{
  "norm_place": "pre",
  "positions": "learned",
  "init": "normal",
  "optimizer": "adamw",
  "beta1": 0.9,
  "weight_decay": 0.23,
  "grad_clip": 1.0,
  "decay_shape": "linear",
  "batch_tokens": 131072
}
Each number is 200 + 20 x the weight over its row's rms, rounded and kept within 0 to 999. Layers, rows and columns count from 0. The size before them is the row's rms in percent of the matrix's.

# down: layer 3 MLP down (transposed), 768x192, rms 0.0441, rows 642-677, columns 96-191
# up: layer 3 MLP up, 768x192, rms 0.0614, rows 643-678, columns 96-191
down642,088,190,211,186,207,232,177,194,186,190,233,188,190,209,204,179,221,218,208,240,190,179,239,178,186,191,171,199,201,207,221,184,186,194,221,166,230,227,225,183,187,190,222,178,201,191,190,172,218,168,216,195,198,174,183,183,230,236,176,180,171,199,188,221,222,215,191,230,204,206,188,176,234,193,225,167,211,182,186,203,185,163,200,191,181,237,229,210,230,161,185,229,186,179,197,195,178
up643,095,190,186,212,187,200,181,216,219,193,206,216,182,223,212,201,187,201,204,208,193,219,196,157,220,199,201,186,221,193,218,208,227,198,195,197,230,202,216,213,221,247,180,202,199,200,229,211,203,199,219,200,185,207,198,168,205,210,186,239,234,225,209,225,230,234,205,211,202,222,174,177,211,184,192,211,208,227,163,227,195,155,224,205,217,207,190,216,211,187,188,204,163,185,159,220,142
down643,090,211,227,143,223,199,200,199,223,246,217,185,205,202,196,209,201,190,171,195,210,152,207,219,156,175,216,196,191,204,208,187,190,201,210,223,189,192,210,172,192,204,193,215,209,218,167,182,197,236,192,202,203,198,193,188,164,176,237,164,158,238,179,178,205,150,193,202,224,199,171,214,183,191,189,217,207,215,206,189,209,241,195,214,190,166,220,181,197,210,184,185,188,199,213,204,207
up644,130,199,212,168,191,188,192,177,205,154,223,199,224,190,210,191,200,181,206,218,204,209,189,215,226,193,223,198,207,179,250,198,185,215,217,195,215,248,172,186,217,191,223,196,214,208,215,186,194,205,223,190,195,158,191,204,180,176,220,234,225,224,220,214,186,188,182,218,171,205,205,207,208,186,187,217,174,212,218,218,205,173,233,198,185,169,179,219,219,166,223,226,195,182,160,201,155
down644,194,203,187,196,223,157,189,157,220,158,258,199,226,209,217,189,187,228,216,225,174,190,200,214,189,183,203,224,216,209,234,168,189,209,240,199,179,206,164,214,223,223,184,191,207,204,210,183,194,184,210,218,206,206,195,228,150,187,219,227,193,210,212,226,221,219,227,227,192,188,217,198,205,226,183,168,194,227,181,172,209,170,228,163,204,202,183,210,193,161,190,222,199,191,192,209,213
up645,092,205,213,212,203,207,174,203,159,207,192,161,187,233,175,239,164,204,219,222,165,203,216,165,226,175,245,183,208,236,209,212,190,175,196,187,236,192,204,187,225,181,191,189,214,230,212,195,217,197,199,234,223,203,211,196,170,187,186,205,197,202,209,190,216,168,210,195,207,211,212,220,180,183,230,191,218,230,223,165,189,188,197,202,189,199,217,240,222,197,159,210,166,222,163,186,206
down645,084,203,194,208,219,235,221,191,234,206,203,234,223,156,222,184,202,169,175,177,204,167,200,208,186,207,191,195,231,176,224,192,200,212,202,202,196,208,224,200,180,181,197,199,185,175,180,199,205,199,215,172,206,176,222,200,215,191,233,193,187,186,203,203,173,213,182,216,201,189,196,188,186,221,158,208,199,170,183,209,220,216,195,201,243,214,195,174,177,186,207,193,236,185,196,236,186
up646,080,143,188,178,184,170,192,174,215,174,230,219,223,196,208,217,181,232,236,214,210,217,210,221,191,208,199,208,206,206,211,192,198,234,224,186,216,233,173,201,200,191,183,185,218,227,246,161,196,177,193,206,181,190,206,211,175,200,183,238,215,192,201,195,222,208,183,233,207,211,213,222,146,193,187,204,177,191,220,188,190,206,209,178,181,179,188,178,210,169,183,225,219,194,179,182,173
down646,060,255,204,209,218,188,219,189,220,210,186,186,229,208,223,206,206,164,228,223,164,208,182,204,237,208,193,205,197,209,253,205,206,191,238,205,202,226,201,203,197,159,181,208,200,207,212,243,209,193,217,198,234,179,216,206,201,171,217,202,178,228,227,194,211,248,195,195,176,194,216,203,188,194,203,182,216,234,198,181,171,182,198,225,182,191,203,207,206,131,172,199,194,215,184,182,200
up647,095,199,208,186,179,190,183,181,207,208,222,190,213,223,196,194,176,204,210,212,186,155,188,165,187,216,204,206,139,160,195,200,211,195,231,200,198,215,175,230,181,208,188,213,189,195,228,247,213,148,203,231,227,186,192,190,220,219,212,181,190,218,191,198,209,202,235,183,184,186,196,216,209,193,196,219,197,229,187,204,214,227,228,187,192,140,208,228,198,183,195,190,230,202,192,221,209
down647,103,205,205,188,188,209,208,235,180,196,205,194,185,185,216,213,209,170,229,157,206,209,201,212,213,179,203,171,230,201,191,232,181,174,198,214,202,174,214,198,231,183,210,215,245,184,212,207,212,206,211,152,185,193,201,172,188,152,228,216,205,178,200,222,192,181,188,203,188,193,171,193,223,202,207,178,190,199,186,190,164,190,181,218,230,245,194,159,176,195,198,191,215,190,200,181,204
up648,072,129,199,199,199,213,200,201,227,221,207,194,210,229,218,211,194,180,166,191,196,193,202,220,198,247,222,191,223,222,181,217,181,196,202,180,209,219,212,218,188,194,181,185,179,153,199,237,193,195,204,208,202,206,207,181,195,192,182,249,196,174,216,211,189,224,205,192,221,228,211,162,162,213,210,201,213,210,233,244,222,202,196,211,186,197,187,204,205,209,203,210,216,188,183,226,175
down648,080,243,211,210,192,202,195,212,173,172,211,197,190,174,194,180,200,193,227,206,174,210,189,183,190,170,185,200,188,186,286,183,227,193,226,203,161,176,191,203,211,195,201,208,189,223,203,161,196,228,225,185,205,195,172,203,183,209,202,175,221,244,197,168,202,207,185,217,196,175,192,247,247,207,194,197,197,185,201,167,191,163,220,210,186,202,211,193,203,137,201,210,169,219,221,198,235
up649,102,191,213,197,191,194,206,233,192,206,211,151,180,236,206,166,153,181,180,216,163,188,182,202,214,197,212,193,219,206,201,218,204,239,210,188,183,200,215,202,220,156,180,210,184,182,251,186,179,244,223,207,221,195,181,208,167,181,247,184,233,232,223,197,179,165,200,210,200,201,230,214,194,193,192,175,180,190,215,191,205,197,197,182,224,197,210,188,184,192,214,220,224,205,217,207,202
down649,091,200,175,212,203,191,175,198,206,170,205,215,214,181,191,180,200,230,221,214,226,220,203,168,185,188,189,205,208,208,239,213,204,189,182,187,224,221,171,193,169,239,207,222,200,203,189,196,240,180,207,193,218,186,191,177,212,212,172,213,196,163,202,188,200,227,181,199,214,235,196,197,173,198,191,169,210,214,178,220,168,236,214,163,189,188,187,235,200,182,167,165,166,181,208,196,216
up650,110,198,228,200,178,204,213,196,194,217,216,177,189,217,185,243,212,232,183,211,226,190,156,212,239,216,208,216,202,177,226,176,187,216,212,169,246,175,203,206,202,192,170,216,192,226,211,188,183,219,222,206,200,167,191,217,213,180,171,200,236,211,213,223,201,155,197,213,201,210,174,203,221,177,190,196,184,193,222,213,196,192,224,180,211,181,176,205,191,184,222,192,213,174,173,216,230
down650,111,202,213,178,206,198,203,211,157,194,201,211,179,139,213,203,222,222,182,211,209,187,166,184,196,195,164,191,180,181,220,222,187,222,196,165,195,198,230,200,249,220,170,195,181,190,185,199,205,193,210,210,190,180,223,215,225,199,172,205,191,152,197,227,218,181,196,191,221,176,180,205,178,195,230,184,204,197,173,221,169,184,210,226,206,210,180,206,210,196,209,196,197,195,196,207,214
up651,099,195,218,202,203,202,202,194,223,215,203,143,197,198,200,197,212,249,222,199,209,200,225,186,184,202,190,218,211,166,198,187,187,208,210,201,176,198,177,203,208,183,182,202,167,186,210,241,180,215,217,208,269,227,205,169,208,168,205,198,245,209,216,198,174,195,200,196,214,171,208,189,203,183,178,179,156,202,190,205,185,208,205,198,168,216,212,217,185,187,169,201,192,205,216,202,185
down651,101,192,208,207,239,164,220,227,208,215,217,201,164,226,200,219,230,203,181,180,219,192,229,210,214,180,208,221,182,216,243,212,204,196,204,224,182,219,183,198,213,202,208,187,204,189,198,208,206,224,201,214,253,190,185,183,183,196,203,208,222,186,191,189,177,205,173,202,189,170,212,170,195,159,221,202,185,202,169,211,185,189,198,231,209,217,213,218,218,186,181,170,205,222,221,186,183
up652,118,198,198,222,192,186,186,201,243,170,220,178,237,224,196,198,222,220,186,203,194,214,188,205,195,208,178,195,234,191,220,172,186,197,224,190,214,224,198,199,221,203,213,173,168,207,186,181,171,181,205,188,197,228,220,212,181,145,235,185,190,202,186,206,211,200,181,201,232,207,190,217,188,193,182,214,212,210,257,230,198,223,228,207,189,168,162,179,198,201,191,232,213,175,194,194,179
down652,111,213,192,206,161,193,190,214,232,203,230,200,208,185,186,193,216,184,205,189,196,221,170,176,185,154,200,219,213,199,204,183,220,204,203,191,186,205,218,207,169,205,196,217,162,214,213,194,246,190,194,189,202,199,203,209,191,183,194,170,200,162,185,185,186,221,176,180,214,203,193,224,200,206,190,218,206,202,205,240,208,183,206,172,197,175,209,207,178,177,201,190,195,146,222,237,191
up653,098,213,205,199,211,239,184,171,193,195,208,195,232,194,185,157,197,234,223,175,210,184,187,187,212,228,191,205,197,221,219,189,172,188,206,186,215,193,173,233,202,159,209,243,216,233,196,194,180,202,188,178,213,173,204,183,200,161,142,222,182,198,215,199,206,164,193,164,179,195,202,182,199,205,183,200,163,257,183,203,210,227,219,194,150,181,192,197,205,190,192,188,221,192,212,221,205
down653,096,185,177,182,251,217,210,187,184,182,227,182,157,195,191,236,222,190,194,215,217,190,218,222,195,190,225,196,203,219,192,211,174,166,136,207,209,201,218,196,201,222,236,231,190,183,202,207,183,195,184,204,208,198,236,241,203,163,214,214,192,172,195,194,179,246,201,214,191,192,184,193,195,178,222,217,214,162,187,200,211,233,191,192,253,202,217,219,208,190,219,239,182,202,163,188,203
up654,112,210,232,232,202,194,217,170,189,222,193,174,213,202,199,238,223,198,190,213,212,211,195,196,228,205,176,214,197,186,220,176,192,183,209,209,190,225,200,200,199,233,151,190,194,228,198,206,196,214,206,216,185,191,180,197,208,175,192,187,191,168,220,175,208,210,182,202,200,183,184,226,213,192,185,174,232,210,212,209,210,186,212,183,174,171,196,202,210,184,191,200,202,205,192,187,189
down654,110,196,203,227,216,207,181,208,202,156,197,196,181,220,210,181,224,189,204,185,206,181,186,198,186,211,198,179,190,216,218,207,205,208,222,215,227,252,214,207,202,204,213,190,185,191,196,222,197,186,198,214,232,227,178,203,195,175,180,184,190,231,162,207,203,225,216,220,246,161,225,203,206,202,206,210,187,217,178,206,216,172,202,196,200,207,237,193,188,211,191,207,161,189,167,188,186
up655,088,201,224,208,175,183,200,173,259,207,208,211,201,209,204,194,199,211,229,227,194,221,199,160,198,215,209,206,205,180,228,212,203,201,220,192,155,207,183,197,219,216,192,165,196,202,203,202,204,174,187,176,181,238,180,160,172,218,210,186,211,196,203,221,180,188,178,224,196,218,205,227,178,147,205,198,203,241,199,225,210,180,224,186,219,166,207,230,206,207,192,189,236,196,193,203,219
down655,092,201,220,190,226,215,163,231,183,173,200,238,214,220,189,194,211,183,176,160,164,210,182,180,201,188,178,178,205,183,202,188,220,191,216,201,187,189,228,190,201,196,230,201,196,202,147,223,184,194,217,200,184,191,199,215,206,212,195,218,182,168,190,196,185,214,223,200,228,195,174,210,247,251,201,212,209,144,210,191,193,245,214,209,173,238,169,192,193,180,190,205,213,208,218,208,189
up656,097,204,211,167,206,187,191,186,234,187,191,205,183,204,192,203,173,190,213,208,184,181,201,218,103,227,208,202,210,214,208,163,185,237,201,175,190,205,173,216,201,206,180,214,225,199,196,236,215,208,221,200,200,200,171,179,179,210,180,172,172,164,194,192,207,207,202,186,206,216,196,208,196,195,169,210,214,201,188,191,180,221,207,213,217,195,192,196,231,197,211,227,249,240,197,246,156
down656,090,208,176,227,179,215,203,192,211,213,218,200,180,206,226,182,181,196,185,189,196,206,174,214,294,224,196,189,198,209,201,228,230,170,213,198,231,212,237,205,213,155,239,211,181,213,223,200,206,194,215,199,226,206,207,209,214,180,219,174,188,205,185,224,185,188,190,206,179,214,205,188,193,212,218,224,173,205,175,189,193,180,207,169,224,201,186,203,177,172,168,213,209,197,198,168,249
up657,110,194,237,208,205,190,181,191,234,204,195,200,186,205,235,216,197,232,257,193,167,217,229,221,229,193,172,246,193,188,203,177,232,177,254,179,249,238,180,204,213,167,209,166,206,195,216,200,212,217,215,216,223,182,151,188,199,203,163,203,219,168,230,154,211,222,217,183,214,181,170,194,198,195,179,192,191,191,163,207,196,219,202,197,170,163,215,183,196,182,202,196,207,227,183,172,200
down657,103,197,220,190,203,206,168,184,208,217,214,202,218,201,202,166,217,188,202,187,172,150,199,199,218,219,180,215,223,245,212,170,151,177,196,189,213,188,184,192,218,246,232,221,204,191,173,211,175,195,213,207,199,185,217,224,197,230,199,213,175,193,204,221,209,204,212,242,192,214,206,198,214,230,229,220,202,169,206,197,175,184,186,196,191,174,216,240,191,158,186,192,188,192,183,206,220
up658,113,191,202,198,183,182,149,200,200,191,215,183,181,223,159,178,202,213,210,208,180,214,195,227,202,202,193,204,231,210,226,219,180,202,221,172,195,176,174,209,200,191,216,239,171,203,219,227,191,187,191,177,233,208,202,194,197,199,220,187,189,221,163,170,190,157,189,205,186,159,182,235,197,229,241,184,191,195,226,184,206,194,186,196,182,229,170,245,194,192,204,201,200,206,188,234,169
down658,107,184,194,197,209,199,178,192,174,206,193,239,174,224,219,194,209,198,221,200,189,209,232,191,213,230,202,241,218,229,251,222,185,188,199,177,249,207,226,206,179,176,192,207,178,208,202,205,185,218,178,193,249,169,211,193,219,223,217,201,232,170,161,219,188,189,177,175,211,172,195,179,204,157,202,216,186,187,250,189,187,175,176,214,165,211,182,211,197,189,206,203,174,179,188,186,192
up659,105,203,182,173,209,172,187,194,226,178,226,214,243,213,212,201,210,225,173,192,221,224,207,185,197,198,163,176,232,193,250,177,191,244,225,197,255,190,187,189,218,231,199,199,208,205,188,202,214,220,188,185,210,173,193,194,171,186,203,208,183,209,195,190,216,192,160,202,208,191,162,178,200,150,167,218,160,197,198,207,157,184,201,224,192,205,170,221,175,194,163,218,212,213,202,209,193
down659,085,191,188,231,236,217,197,197,142,179,208,225,162,229,181,236,162,189,244,180,169,178,212,205,201,193,246,220,207,197,180,207,217,224,192,191,154,212,195,190,181,192,197,207,210,187,217,196,181,218,226,212,196,232,218,221,201,215,176,202,190,226,217,193,200,159,215,218,180,198,216,205,195,220,193,184,217,199,224,195,171,183,201,206,159,201,175,196,220,168,200,229,192,204,234,205,203
up660,086,205,204,221,204,192,193,193,180,186,203,192,206,202,170,205,160,219,180,195,178,217,194,213,170,217,220,199,211,158,214,207,170,198,208,196,230,249,181,182,175,204,188,187,216,205,210,198,175,211,189,201,180,191,210,238,217,150,211,184,227,191,207,175,202,179,208,155,178,231,208,199,197,221,222,165,216,152,205,230,207,198,207,210,217,185,196,200,199,194,218,192,167,253,172,247,205
down660,103,208,187,222,176,180,247,188,211,235,231,206,213,164,207,185,191,179,207,191,203,200,188,188,185,150,179,208,185,207,194,207,227,183,196,196,188,195,210,186,218,199,216,202,202,196,215,206,191,162,225,197,224,187,197,152,173,234,221,201,170,196,213,242,220,224,219,221,232,207,197,183,214,228,205,196,206,219,188,226,234,204,174,202,204,223,207,205,189,190,223,191,214,167,217,200,176
up661,103,194,180,207,227,207,175,189,222,186,191,200,199,194,170,172,191,221,196,172,208,202,158,220,232,224,220,222,228,203,202,187,216,230,220,197,190,175,172,204,244,178,220,196,191,236,215,198,191,168,191,182,197,205,208,212,168,159,249,226,167,216,219,187,176,193,177,196,185,196,199,186,206,157,202,203,195,196,197,202,211,201,231,183,197,180,163,189,209,192,218,195,219,181,178,195,191
down661,084,207,200,162,184,195,224,170,200,167,175,220,186,200,185,226,215,197,195,198,181,198,207,205,200,205,201,204,210,188,231,211,187,217,190,189,189,187,205,179,180,193,203,198,202,172,207,233,218,222,212,209,217,159,185,228,192,225,189,202,245,189,182,205,207,226,165,213,233,179,153,195,201,206,196,185,237,181,216,173,197,190,179,202,193,208,242,211,187,191,189,201,202,207,254,189,206
up662,098,212,155,179,192,182,169,181,216,216,248,217,194,228,206,181,200,196,205,209,178,233,217,205,214,199,197,223,257,214,193,169,164,216,206,188,225,182,189,193,222,187,216,184,191,211,193,198,174,203,190,223,222,184,197,224,180,214,184,204,214,228,197,187,227,180,209,211,202,176,200,226,206,223,207,212,251,180,202,185,194,202,209,139,209,214,194,205,139,192,188,218,229,191,208,226,169
down662,116,174,211,199,235,218,227,196,208,174,190,184,192,181,204,213,236,207,189,186,185,152,181,190,187,171,202,185,139,199,195,252,224,190,230,207,144,248,224,203,195,210,186,199,221,202,221,197,188,233,218,167,194,210,232,184,193,220,213,209,204,183,176,188,170,199,189,165,237,209,191,183,197,175,214,191,184,221,201,192,216,196,188,253,193,202,197,212,248,194,214,197,191,203,184,168,194
up663,115,191,203,189,224,215,184,208,179,172,218,166,224,215,180,187,211,207,187,172,219,206,196,235,175,237,182,218,204,216,204,176,183,196,189,198,216,202,181,199,164,210,197,189,204,227,188,216,186,203,209,237,200,183,185,219,177,194,225,206,179,202,204,201,220,177,199,202,196,185,221,194,208,197,185,145,201,176,206,226,210,232,188,170,192,214,143,200,195,190,175,199,232,187,165,232,183
down663,117,193,167,222,218,199,198,189,167,196,184,158,171,184,194,207,237,194,215,205,218,208,184,216,184,220,194,208,189,218,246,189,235,199,212,201,155,198,243,198,220,225,214,198,225,184,186,198,170,183,189,186,188,198,174,198,216,220,214,210,215,209,203,205,195,221,215,211,223,193,199,209,209,198,219,201,183,216,202,195,233,186,198,211,219,197,174,207,234,189,177,183,198,180,191,194,226
up664,082,208,217,214,197,225,201,193,177,185,195,192,180,209,209,218,180,219,239,193,204,185,201,192,220,227,223,180,188,213,198,184,230,220,224,206,274,216,224,203,195,195,168,241,199,231,179,201,201,228,216,210,222,194,163,210,185,166,185,224,197,196,187,178,188,208,217,164,219,201,205,194,181,134,186,195,241,167,157,186,198,220,199,205,185,182,197,212,180,198,178,219,213,205,170,249,217
down664,083,202,180,189,197,195,207,208,212,233,224,185,236,199,196,185,215,168,183,179,187,207,230,199,208,188,191,193,186,174,202,192,187,184,211,202,158,204,181,204,203,201,215,176,151,164,238,192,195,177,205,202,216,189,189,185,207,182,218,182,180,207,229,230,225,202,162,253,174,190,199,200,210,244,211,221,166,234,192,186,221,181,205,186,221,223,232,230,172,168,218,191,198,206,224,218,209
up665,112,197,202,178,187,162,231,193,177,158,195,222,229,230,193,184,213,187,183,184,196,185,225,192,198,202,209,214,201,202,232,183,189,188,201,172,249,193,226,229,238,182,191,209,212,219,248,173,185,201,190,227,195,222,178,199,204,184,217,232,202,187,194,217,231,187,238,206,200,227,228,226,198,218,178,186,215,185,189,226,155,218,171,181,203,185,179,192,237,171,176,215,186,211,176,193,178
down665,128,201,199,179,234,169,210,187,196,183,199,212,222,212,186,170,204,186,198,199,202,161,235,136,183,169,228,215,185,197,234,185,183,171,201,156,204,201,219,208,210,172,206,219,214,173,185,178,188,205,206,219,201,194,196,185,215,209,197,199,183,200,202,231,218,178,247,185,208,216,173,222,183,220,189,223,217,209,177,197,178,225,188,202,212,206,199,202,254,191,186,181,216,219,220,212,171
up666,086,195,237,208,194,198,218,193,203,225,196,175,189,201,217,195,212,224,190,181,208,194,174,219,202,254,186,170,181,221,206,181,211,234,224,169,238,198,190,215,185,205,192,161,205,223,226,228,188,218,158,187,188,157,211,200,182,196,199,179,205,210,234,156,192,192,230,193,196,184,189,256,186,218,212,200,211,188,200,180,204,182,209,212,215,192,197,177,201,196,207,224,219,187,200,201,185
down666,092,197,194,208,250,194,168,227,207,194,197,205,203,170,192,199,181,189,236,222,201,195,211,175,181,165,179,202,189,210,194,226,225,170,183,236,150,225,227,215,204,207,217,222,166,167,164,184,219,199,204,193,224,226,208,201,184,190,202,237,173,192,167,245,202,200,179,237,194,201,200,183,205,182,195,208,185,210,184,217,170,206,195,194,172,219,191,212,196,180,186,180,166,201,205,213,188
up667,100,197,204,238,186,172,196,196,220,197,215,184,208,217,214,193,191,180,194,202,203,214,190,188,184,218,198,179,236,198,206,180,188,212,217,191,193,172,202,207,206,237,184,211,199,225,222,196,200,143,201,210,194,190,165,206,187,217,193,177,186,213,223,218,215,188,239,213,199,189,183,244,235,218,166,183,195,201,195,186,201,213,236,183,167,216,217,172,225,189,215,213,230,168,188,199,211
down667,084,186,187,165,194,183,222,206,263,214,209,196,198,229,212,219,227,244,212,208,184,155,207,211,223,176,141,221,187,220,222,201,210,179,194,230,189,182,183,191,211,225,189,200,198,154,206,189,195,203,212,203,236,198,211,203,180,195,187,219,152,197,200,196,201,203,142,206,234,182,226,178,200,204,222,207,198,205,196,190,225,199,173,224,218,203,218,220,205,174,183,227,179,200,206,210,182
up668,095,198,216,236,156,207,185,191,205,211,210,170,198,202,195,188,197,200,213,195,216,213,219,178,190,225,196,206,213,206,200,201,200,216,210,222,212,216,178,219,221,196,197,225,167,201,206,243,182,235,225,192,207,198,208,197,165,182,214,200,210,196,228,156,177,211,187,217,200,236,205,189,206,151,215,195,227,188,208,201,222,189,219,188,214,194,209,212,178,193,166,200,189,190,204,196,240
down668,116,206,201,220,204,196,220,176,197,170,170,195,232,222,225,172,211,179,204,228,171,211,179,201,200,195,176,203,208,173,220,209,211,163,210,175,197,183,206,199,194,200,173,191,213,182,189,160,212,171,219,212,168,198,194,189,218,225,192,199,211,169,203,232,215,206,214,214,194,187,234,212,202,240,208,228,198,190,208,187,202,207,188,178,208,234,191,214,214,188,240,200,186,187,147,232,162
up669,089,213,194,210,182,215,194,183,174,187,194,194,183,189,209,212,164,200,171,239,204,195,206,191,186,224,168,190,221,198,200,193,228,267,205,205,201,184,175,199,179,209,219,177,202,178,210,203,189,207,162,216,258,205,147,213,172,227,162,228,238,203,187,194,170,197,231,223,215,205,220,199,195,245,197,206,182,217,219,209,204,203,211,188,208,187,177,195,224,181,187,182,196,222,204,195,213
down669,084,195,211,200,214,205,190,213,224,223,212,230,212,206,194,191,227,211,210,209,196,213,172,199,201,183,200,202,196,189,205,216,177,166,177,166,192,212,202,212,204,180,209,211,200,184,201,204,224,189,223,176,152,208,248,185,235,187,232,187,158,208,202,212,211,174,173,189,209,190,178,192,228,169,189,208,216,179,195,193,217,192,181,199,212,209,233,209,187,186,223,200,194,158,174,208,142
up670,099,203,204,210,200,182,212,210,220,184,203,216,226,221,173,196,192,200,220,181,196,195,177,215,221,220,189,190,212,211,195,169,204,163,216,189,198,211,183,210,172,205,219,166,217,211,218,191,179,180,169,188,188,187,224,210,166,194,205,186,176,197,204,182,198,156,197,216,175,175,226,207,215,182,204,208,187,216,234,215,212,198,184,199,170,185,170,193,215,197,166,201,205,209,193,230,200
down670,105,191,171,191,198,218,229,202,205,216,223,205,222,179,192,187,202,166,218,205,207,182,209,183,172,193,182,213,216,198,197,190,185,188,204,191,172,203,169,206,194,217,200,203,222,208,222,213,156,215,204,185,164,194,186,178,237,251,173,171,185,196,175,196,220,211,211,188,201,219,213,192,235,199,203,190,246,208,207,186,238,217,203,214,230,178,217,223,195,185,201,186,194,188,213,174,242
up671,097,199,170,164,151,173,214,145,186,169,227,174,233,201,147,204,157,214,204,224,198,165,171,196,223,223,237,196,214,218,227,222,210,193,206,184,192,194,201,191,214,216,202,178,194,216,192,177,161,215,143,201,207,200,198,180,208,188,186,203,223,229,205,199,197,187,223,192,163,206,214,176,198,220,201,217,186,214,202,215,177,208,205,190,175,215,207,236,178,184,186,216,232,229,201,197,172
down671,104,196,225,220,187,214,169,192,193,186,202,177,208,234,215,212,232,219,207,214,215,210,228,189,181,175,201,198,174,220,239,192,157,211,192,182,201,170,239,199,181,202,219,191,205,191,231,183,202,189,183,191,209,196,191,190,229,225,181,154,204,197,220,178,215,203,221,230,165,172,189,184,211,217,205,171,214,217,216,236,159,185,183,210,195,230,209,194,237,164,216,178,235,202,203,190,182
up672,103,194,201,225,217,178,162,204,261,199,202,221,231,207,221,198,212,194,197,186,163,227,212,189,210,193,228,188,159,192,202,169,221,208,194,186,195,216,220,178,227,206,192,187,222,202,213,230,211,214,198,191,177,186,220,187,135,171,214,237,202,203,174,195,200,189,184,188,196,182,141,216,208,207,156,212,206,231,209,199,187,200,186,203,227,196,160,204,207,192,198,231,209,220,195,206,172
down672,088,201,179,197,193,233,210,195,193,213,206,208,182,151,193,205,263,197,215,194,194,202,213,215,182,195,177,240,216,203,227,201,213,185,225,208,214,173,214,193,213,202,203,207,183,184,211,170,226,220,224,184,209,187,201,181,200,222,184,179,201,192,207,205,194,239,171,205,230,198,176,183,156,185,218,200,188,178,188,200,213,204,193,196,151,227,216,194,184,176,180,209,201,197,234,215,221
up673,108,186,170,212,164,209,192,217,210,162,235,181,201,258,219,192,190,228,199,202,205,196,192,183,205,204,193,241,203,188,185,172,159,192,227,193,233,207,205,181,229,209,182,215,222,219,206,178,177,222,197,185,193,217,198,172,154,177,183,200,222,212,214,195,203,199,200,228,213,202,192,195,182,188,191,203,184,185,210,203,184,209,193,187,163,180,167,150,167,177,220,190,227,207,175,210,133
down673,108,166,233,188,207,200,157,201,208,158,206,159,237,220,198,212,199,219,227,203,190,230,184,211,229,181,207,236,173,153,169,208,206,171,206,168,193,214,208,192,200,202,197,229,221,208,245,203,234,206,211,181,198,211,214,177,194,186,191,220,206,211,217,203,216,204,229,164,202,207,209,247,170,177,218,199,182,222,174,199,202,198,183,227,212,223,190,193,200,209,180,227,195,215,193,200,164
up674,100,201,153,200,164,178,198,169,193,228,211,212,213,239,230,219,175,223,207,199,203,231,245,171,188,195,226,208,223,236,209,180,207,180,184,210,226,228,192,188,247,185,201,168,171,195,188,203,174,208,194,204,199,186,159,183,170,204,193,205,198,172,234,192,207,199,249,213,210,183,205,169,166,199,189,151,202,187,215,171,183,216,212,188,191,208,202,197,181,176,203,198,221,152,174,205,210
down674,090,198,233,180,217,233,211,199,186,166,225,191,211,202,181,187,195,206,225,190,218,194,165,228,218,199,187,193,193,161,207,180,216,196,239,187,199,216,194,203,171,194,235,212,245,224,194,214,184,203,197,216,191,185,215,217,195,196,203,236,191,211,195,216,197,203,195,189,231,207,210,203,216,177,194,225,177,180,191,221,236,171,177,226,202,199,189,212,185,179,205,206,177,201,240,192,199
up675,095,193,189,187,224,215,206,204,208,202,230,208,219,200,177,219,175,227,221,219,196,206,158,205,223,174,226,193,181,196,214,172,205,188,208,221,226,209,181,167,203,201,216,201,210,238,203,225,204,217,198,198,230,193,169,206,153,210,175,199,225,224,169,191,212,184,192,226,155,190,196,201,163,211,177,185,165,200,199,235,227,156,211,187,203,197,206,212,207,202,168,220,191,206,192,240,213
down675,112,191,211,198,207,202,244,203,229,201,189,219,214,216,191,171,224,196,188,214,182,211,215,197,165,213,203,208,210,214,182,208,206,196,192,217,162,177,223,219,222,235,207,223,228,174,170,181,196,207,186,207,180,210,217,222,227,205,204,191,175,163,225,178,199,178,182,200,225,194,202,156,210,209,205,261,197,227,208,192,195,215,189,204,203,214,205,202,182,181,207,168,205,177,213,173,232
up676,077,166,197,157,193,233,194,199,205,195,204,171,191,220,200,220,171,221,189,153,208,199,216,178,204,212,220,202,201,202,237,165,192,201,210,208,264,213,162,204,196,187,174,157,171,250,215,190,172,212,214,218,209,176,194,224,176,191,208,215,234,211,219,203,166,198,191,210,227,178,211,218,205,200,228,193,197,172,208,195,184,193,217,199,226,230,200,165,164,196,194,222,205,220,191,214,220
down676,073,246,205,200,218,171,192,194,181,211,177,195,165,194,218,173,214,200,184,196,178,167,197,236,181,203,195,196,176,197,255,185,217,206,232,181,210,227,211,225,222,194,192,205,162,194,179,182,203,214,192,184,225,189,232,175,190,195,196,194,147,167,163,182,188,214,162,185,189,259,202,197,236,183,202,213,215,214,245,210,179,190,179,211,189,191,197,179,211,167,216,201,215,189,207,181,233
up677,081,212,186,175,209,215,183,211,222,205,202,207,184,193,197,207,199,184,186,199,186,148,251,227,215,226,208,208,195,201,172,193,181,205,204,209,210,197,210,214,203,213,181,199,169,168,195,182,168,204,216,192,195,172,199,190,196,228,219,207,207,184,193,170,163,195,226,169,197,194,184,205,201,187,246,184,193,209,190,195,192,261,200,207,212,212,226,251,186,198,219,186,211,202,186,239,173
down677,100,202,187,191,187,192,210,178,180,178,224,175,211,194,210,204,188,216,204,202,216,258,161,185,161,174,215,197,201,199,254,203,212,194,215,222,165,218,193,192,187,190,209,194,234,249,198,223,199,177,205,192,201,245,205,200,194,173,182,183,200,215,198,221,228,202,179,226,203,205,206,203,210,199,163,210,214,204,219,207,227,156,223,198,204,193,182,153,200,200,195,221,181,186,221,172,247
up678,100,199,210,147,205,225,214,192,221,233,194,169,203,210,220,236,175,224,197,172,161,196,213,183,193,202,214,228,190,189,205,190,164,196,195,176,180,221,186,184,187,188,184,193,166,194,232,174,233,216,166,201,174,222,186,177,198,195,196,225,218,172,197,214,201,185,190,198,183,187,215,199,138,202,172,204,217,170,234,210,161,217,201,241,203,201,203,217,207,199,186,199,202,210,202,210,136